From a checkpoint of a small transformer trained on Wikipedia: MLP 1920 SwiGLU, 13837 steps.
Each number is 128 + 24 x the weight over its row's rms, rounded and kept within 0 to 255. Layers, rows and columns count from 0. Numbers have three digits each. The size before them is the row's rms in percent of the matrix's.

# gate: layer 6 MLP gate, 1920x832, rms 0.0272, rows 437-447, columns 208-415
# up: layer 6 MLP up, 1920x832, rms 0.0267, rows 437-446, columns 208-415
# down: layer 6 MLP down (transposed), 1920x832, rms 0.0261, rows 437-446, columns 208-415
gate437 097:138122118156113109120115116181120102106106150117159148143104116170147114122173160121133121140141085134102095119125084147144125177172101112143140151144157132128104078159174085152096088165128096114118093111110150119166124168111146086145111118139126142124134119152131112127136134134121090110129105093117134123142134144103104150133194121127140111157137117118153100131123142125132153152138087145125144115138151125117097131127106119119120132145149143110093166125095128133111088133129143158109107191151103131133116110111120126157096165127163121131132140152149132125101123170143163122134120154139141173121121129147140113159101137121
up437 099:148115140084116105154133154173139104135099140169162093130147144171114137088145099184154109044107126149101162118134150125107121185127126135120115145129136132141157140157144140169135117090129141133136119167120114166184153140105184136106121138157086137151125116140120093154146100141128159119088085105173154132133117091127144124144163085129157128123073148144098145132142141094134113101150118143103123129104119113124113140139143093092094104134165129141133175125155127100110134128130153191092108127118129113125125108100154123171083142101131139113119130144093164119144108115149114091127135171092106133112107150143076103145120123106
down437 102:153116143111102173107098147184131170119092160130107179139094114175122111138183133146100093133179163143117142106099133106154115138138131160125171151148158128132180133137153175117106125109126133117111106098141161155159161092150170099147110136150139161141113172144130083127133101162118115140072088119125151082156123120089150138145133118118105109129113151144138104141144100105139122145165138130168150111118143067146050151155142103137104134123125143112142142124135070159133134148115108134141092160100132138139095151105154167139111123114148110130128132166119157136074156121144144133109116135118162157154126157114079133117080115137
gate438 087:120146132078133094146107120168122095128149145138154126141112094106136134118137168152147112159112157116102164116154093152133198092121073090133136084100119136119136129067135135110109143152112114130109114112139075131092140138110123080155112130120124145141134114147104106130159099133099148127101120111143124124071171135102142077131103100124111112124070163136117130126076084183142123121112114140173151143133135118099124148126151107140116101161140109100135157129162109139131122096100100134101120149146140140116122122118138152157114141127133169099143161138106161178168129095159106093093151138169126129136164128117143167150125127111
up438 092:091124131179121129104131091114090098121151100135098088099117104071153126132154136147136115122111123185070121119127130159144152132155146178134107129105126121155171132154164123068146134133148110132123107128114130143115104104172124159117108129088151169137113135120103114137126169099156138150139136133145137125137162124129164112107114128100114115130123134142123142130118178163118136141122103105156141121154148082102116118150107132139115136136140117106123127049135117131114152142077126153119114099131140163125110143113109160128094144153157110143112103093115125132105139152139154112083142108118110160104151123111141117099119144148
down438 094:142107137137134132117121148091147137171204065103158139156116127153140143105113090097103138156175131130127125143176135138137133083112151152131136117131126142125132140136125125142138137159113130145110106121133101156160147124124108120163102157117112095158109094206094125098128153113122130123087101152172134123121132133122142149154150127158144103159106117104125110161182183128136141128098069149112109117139114130162146114113130077110127067124132134138095109082093118128138129137151133174128101149136121129096139146088144144142114113138132118149131132145167103141160137120124096128169111093139119110120131089121128105119141119170
gate439 090:124109150139161132152104158119114112124123165127096147120133117102112122169122107147108132131127148128138109099098121136131172109136125107093145145123149182112140137128075156109156072121147107128085152140166084122134094100091076110122129136094126080137148106082150101115122120109145131164109142140078134132119113180121139114126129125120083120186110159124140085143118144147131106127112165171095140119184165110097151155110136158113122110115152126084120117120158095093150171125117155158137120155123102142138131136128129109160120143131137109084136120129141113179116133125103140100121147128106088148133109167141184131140113147086
up439 091:115091113148149131112138102123140154166119106140126147124164103119110138122157142098156142147135113076098149150159158140113102118154123129127129102134094128096122133126125193157141138154138117124096093105112130158172163152124131155092142161101146114109147122162113140132113136123114137139131106128153120119163143109121102122114168141123126121130101152134132132098121149100119157124167121144123087130092090167138108155131137151106111135119111129155110118120121104112165105113147155148111161097133148125135154129144088160132142113142121114120122143120151180157137089140123143098096137156131138132101115129166133147077136123129
down439 091:116075134136098099119113123141169148099077129173167110120172100140134155142150113141119129115103103104119143109186137126140126136137129098057153137114130182092137125118108148111127083100088154137131138095123115152158101118165102127128125131119152125156133120102175142128123144131130098134108135118134180103146123121112130111115132099115115123154123128145131102158152122166113092100128128160132111105133118063117154128152110159113116099115069125143088167129112132086146130186127138143116081141147128131123120131079186107164110141123119119108148132144110151165143142123088128073106167130140149149124153115134144135112104099120
gate440 095:100110112108132177129145142090129152159094132105071140114145129178136097067143168144133097095150125106127114108151140071118155126102070142098144110139123140100156179145131158085142128118129137071120110084091099131118156164108148135122113146130122122129128162137138098115139116101130129089112143133164094136149148126142130136119125112124105122141135145119110099153124142124134146097168072090124132137134145163114132117109144121099129090130116164113139105120158094130152119109072113131175143116139149099111104148142123140129136139171165171115100150104143114137095127134134123118111140081158177115177091147080132101160116119080
up440 095:095090113122118129130096141136154127145141075135129194110147154097141119119140117106096117104103146165115154152142077144133123104126172140149138102106098118138133136118135103115165143163162058152151112114137127134171092136161114125070138121099154146137139133148153180083132112136168095092116102095111116124117131121119107099164128145153126198093125110117098123144153128165129146106112180128087114125113114111119144090132170116158118127125085160128131158131121122093108120128115128128156124149106091110181137133120116118138152117131135115142108107099128146145124132153143144103104122172118100095135119112124148140125123065145
down440 098:127158115136126140141138156113138138111132124139103111127125108139122095132134080178105120144125142100182134153139143137112088153132168145116149136137173111120115120113110114123168103122164100177145128126147119104058149118128125101105123128129155139157117111088165135137126144141120127122145133086084129150128127126123163124127118164101125147121103097119151142127147111155144149112106196165126157145073121139126166143158134139115081124090145133139150123112133141126125115172128129110127119144152161148160090103103145128140148177122150116093118199153133127170127098081158111177104127132127119153102132147118111130087071142196
gate441 096:157134158144120150145109151096123143164101123165156122124114120113126131136107166155130063113159108090094132173141150139140152136120135177130122123108152131163090137130143155178133128077135140134106143146133111092174148119101087130075112159079123179155165109132158119144157105138160125142140163114151168170111128150114140143124180151099129119144139114097130128154094163112102122133118111117121111127132096115117130130187137161056100112079116156118128083158134085108127146158106105152158167130147132140154115126152107108137138161106155133137122128173137119094081169145089137147132090109137090126161119180133132130155092143132
up441 098:162157144116121183129121108144140136099107133151159122083078137162097104169091149157139056165159111114127153154140122121129151137134129127093085098131113141089101106154172091187136156123110107130098172161108172133146124112117152140099099125129168136129156173130146148139162112118099135119131160094134195164114099135134184100092114115156114118136152141125112098176147114146145089098102094149121107099121164098072105130158144147116147129112122129129155134158137135114114149160100135108127172102145124129131144133157122097114113139099168138104142154148119151092137144115126144150105121140083152087149147137109141096100116089155
down441 100:125126143167143128134135096129120105159125064133126091105186166125147098114086130106165145138152140086149123141121153074165157103108116149083124102175118102095159139152119111089108164139143104136121125119156139127168089151142159188123121116113114137129110123141145106114154112093115118119124149100090117135139132089149130137135133174153144135115109146125127117149143129143123089123080096130160103088131152095140132142150186130189161095129135099155126120156094136074128105119118162135142159107115115138124125146153074143167121138106116118113165129110109154143097117127089147121130134136164107153129120151139127119135105133093
gate442 105:088107117139121170162096144085150102116140097111125095072090191111070161139108166087121141172070154128136111082135128104121118132121109121064169134107130127098123141104133146114178164133107112107141121135151086076114130096167125100126145193130165086153085118124127103102153117127159176084155127153128131152147118165128143150086130113099132133128088139119083076128128165130127139151137146132166126095154176139124111126095100125168128080136086124092160128138105124084133096129140119165128137086123123092111161118131158163188169143144112132144145156141137144167139135120107105139148173134137118154113112177142127090155116128086
up442 097:102136127170128126119104081128099100148166134125116099087179149107110097127101155131136150108095132099139118126118133108132120098085193116124135090148130103167112177110134168092107119114128119118109135123137114103116133137156096113149164125148116131137138087133159146115125126086093139131145137154114106129091140134123074131108103140173156159104131130137109110111112117121127162099155157159118137112146113110104112161103118117112112121108132099135130117117130114143150098167099072129183134152078127125155134134148108123134169132133117145150125117164127128154114131149123139192108109112127126151174106162097086148102171136108
down442 097:149110098104110117118151129117126156098253184121133146148115139133150134172139121091140168119159145139128132138098107139137154137093146127105167146109127124183153111149084099167144090102141127143117069174164145131130147131116142102133142160156155108110129113116156128156107120163152169169096114106147141099145144128232125121086120122116127168144115117128149089134113122084122126123159130105117079113092140151119129111115141113141084159152162094128087104084126108129128109128161146136096089121109122133119139122122088119133131101125104153137116176123137129101132083134125153135117083143133138098146064189105131126159103126084
gate443 080:116130142125138161096133138117147139148068086122118167108158136099138159156105119094130114135115156156122166105118202098152127100117117165129072122148129135111116133087165114130096141117115147154093149145143135082138147136134147117145118125126145107097098139127122225173155137092121120147113140111123133156155066093115131123146150134127093129089147102138131160154122150115113105097085169112136136148134120089116126134094105116132121124120127115108122146144160138124122127115095055149121146142166121103147104082123145093092142142133111116140115125128120127102152117159123123155124120080116131131132151142115154155107122200153
up443 086:115135149093095131118149141153109134111125130121123156131103134118105152123105148057151107135109157120108131126134178118137109131138105111122119117150109132092132137059142110114119088129104110116136180170148147093127178147125129122148160148116168108125136141145108172156160110095097144117122099144149106161147120104107181118119128098118090113128153150125122141098107079130156109121114148107121102145123120135111136104148134120125131114179138134108141140137113102099105096108100095125128142132149154117093140069149124126093107129107095105176113096121088110140087106129165093190130120100113132127167118187138109135107101147124
down443 083:136113147092120111145139140127175145136108122105130141116151094150138134120165125112113155134140155121148167133139147122094140129104138133155153119130161162142131109166096107109161143143114108188161135096094126147099117131097119099141128139115100147128112125153159073121125124125117148152111139092135098088099168140123120137146140074119145123110110126130084121123122131143108188173086142133121092144146116122112134159114123152108151078095098122109162113113072098113146138126160165122112116177131135104113132130102166123144118143117138105161170088127161136094127148091133122099100135096107092160137114062140169103133143121162
gate444 084:157128116120147156123093095116144144083111159141119124138130123102097131148154135073126126146126131117139141115121090144123108138153150134137124137139116122149181144174124122140123152130162135130097109150099149137115107139145149084131092123118120145145093158092099137136190165110138136094134145165096134118135134144115145124159112159133119172114097114122115106111110110105103115114133133116156090138148121132124061133133125121100102135128133161125155101122142108128169152088117091164102118086115152105097094102177106104097154142140157119149139167093119112116125136127140157140155144175119121136147133114120102159119123131163
up444 086:168162098191138090111096117114152111117094094094137141124120130123127122110115127131122126079109161116128074145156122152125108120167136131136150163149124134125105089143140099146136120092127070085128116163111117114162128123114098075198096168154130109171106127163113102094155129129135128142157148181102119109180125163144157104104073103113117129099107140137157141145091116142119167110124181154137098132144100088090167159127105077129129140163120114130156140086150086120140121116130149124096108055141131140137116126109073079126103137143147128127129127116116150122141127138153157160165086171149126156095130175151094145136116149162
down444 083:142126146121140091107136147145125153113214144097124129125088104141130144109119129119138147120173149075103134127159162136107150107132133075123125167161124069153097124145150141102118095121146155121139118101141084161136137136129114120137125130092128125114125150092140104124167184135107121102086113125112138141156173107162146142171110161096145109131146138103160142074127111169085112106100124107095119142125105112088175130134135108091078113113052095104088116133093134115123144144115115114136110135178090138153147132097152164118117114098115098112163105098157131134121123110123117136153139089144116099127144091111139137152090131123
gate445 094:137163109148136120177132161117141106114105121107127116108112147119116128124121178134116092129090088101145109140099149119140125132112140156115150110142165150133128113118131122104091098174137101176098170118129101106083123137158096120126161133119156094118141130104138112150130148106125135161145131088119093113145068125161118130154120118165122112156119122145144094138112115103078163092131169154128169144118111136121107106128132102129113114150131157127135146105147157113103190176131146137138112153147111114122114108154111149146148133134145138121080119150131136133082122144165130141112158115139122179131137115148103113137141127131
up445 101:150098194110141176157113149143112114164157157103116136116129167113187094143140115107075113122104128162086158108108109157104142160167133137139117127138101158143148127107148150126105085122135138107085134119087157129146114135131111127157109128119121147164121104101153104118139132127117138109143122170123120121146135132145140156098143088154143167129146179090092143099127102109128111179142135138118105107136147104097136129105143144076162147119132108138117142142150127142129095101086119131131114188155162134129116109127142113120143119120151138111167131146135126154114129127125133135082141131128102144104142127136137135124172166129
down445 100:140106113121101146161141151135124096148239138082112128138110119120156123124144154132087112127088125141125129096134086174142108145115143148105188136110091029152152121138141166115102147131127115083115117085145149124111111141138127128151159141140144144172118111072146112138118158112125102134156121146120101157129122121207147129107148103143158132113123155109129152094131126100099114145138151100159101111106130112109129103113112154063129128136129117143104153101118158133110111143052126108106143100128143110098136092131126132126133082131127187135164136126132148135146112149198104147170171137098109170160146108185119130125169125157
gate446 086:134120107160133110170142105148131158126141137076111136119130178142170138097165139154114138137125133131169125092092080126162140118130140153127087129108124192086161101176175107133158087140160150126145146113103128092112098132085132113158141120126115159178147098128145066157080170155110093105111176168128072108107161155120131136132170152118148133135132108097156141122130160107116107101160083105131166081119134124126145117111106134091126132112118120119141119129123127137158094146154131143165156134150090118118162135149123133116161134157178159122122187119106142199164139149142093115154156162117161138150177123123087125160146135099
up446 089:083121134063119109117158090136085140155136137136155108139098136107125131137099157104127098112137174079107091142134193145138096147129061144120135100176144101114166160090093108111146187123107135112107154130129106089136125119102141153139125154119198117117119108174125172137157148116121131139111117124133125190153063109151143155132135139131128115139153079143112139092149106160134127136094145155105103115153103121118125145099134125116164132165106114120127162123086111108165124099115096136130133143120115129098139147121143156096085159143119114163136132104122101105132119139146159126102071075134129106108130139064138123106112144108
down446 090:129134102188151134152106144119122108153147144133133122139122132081109128110105161182076115122141151134124110124079085109160127091112123142117075103064145149115106119145144102166094097113157116157139105107127130135121148127137096124166132154094112117161170065129133133140109143123109124108133152120106148122119155128121161144086122124103152173137143113085165153100116150097143141134142127120113142134111114142137128133130155111125123146110145109149119178148157113126134092155110111115116139100144124130136152119132088123079152114176115131135154144146137151138140148141127091148129096154112146136146137120108089173131105153100
gate447 085:105168161138154119106123128110147119135056121131165081107099118123135188154110116108114155157133110113157131103165179120166124161085093116144134082117155166115136187121150158107139131160097129134109124141203155120133128127128109131136110156101163179090104189131140118124098108090116123160137128097139098096137115113132107122123132126142096137143117155097086113143140098148124139157096096131099124133129155158108111143137130147127105105120111146111137098134108160105129153108142130121148147122106093169105115141128126139198139097130115110110150148145134133135095120093169154173133128131131123146183166156116116130126143148097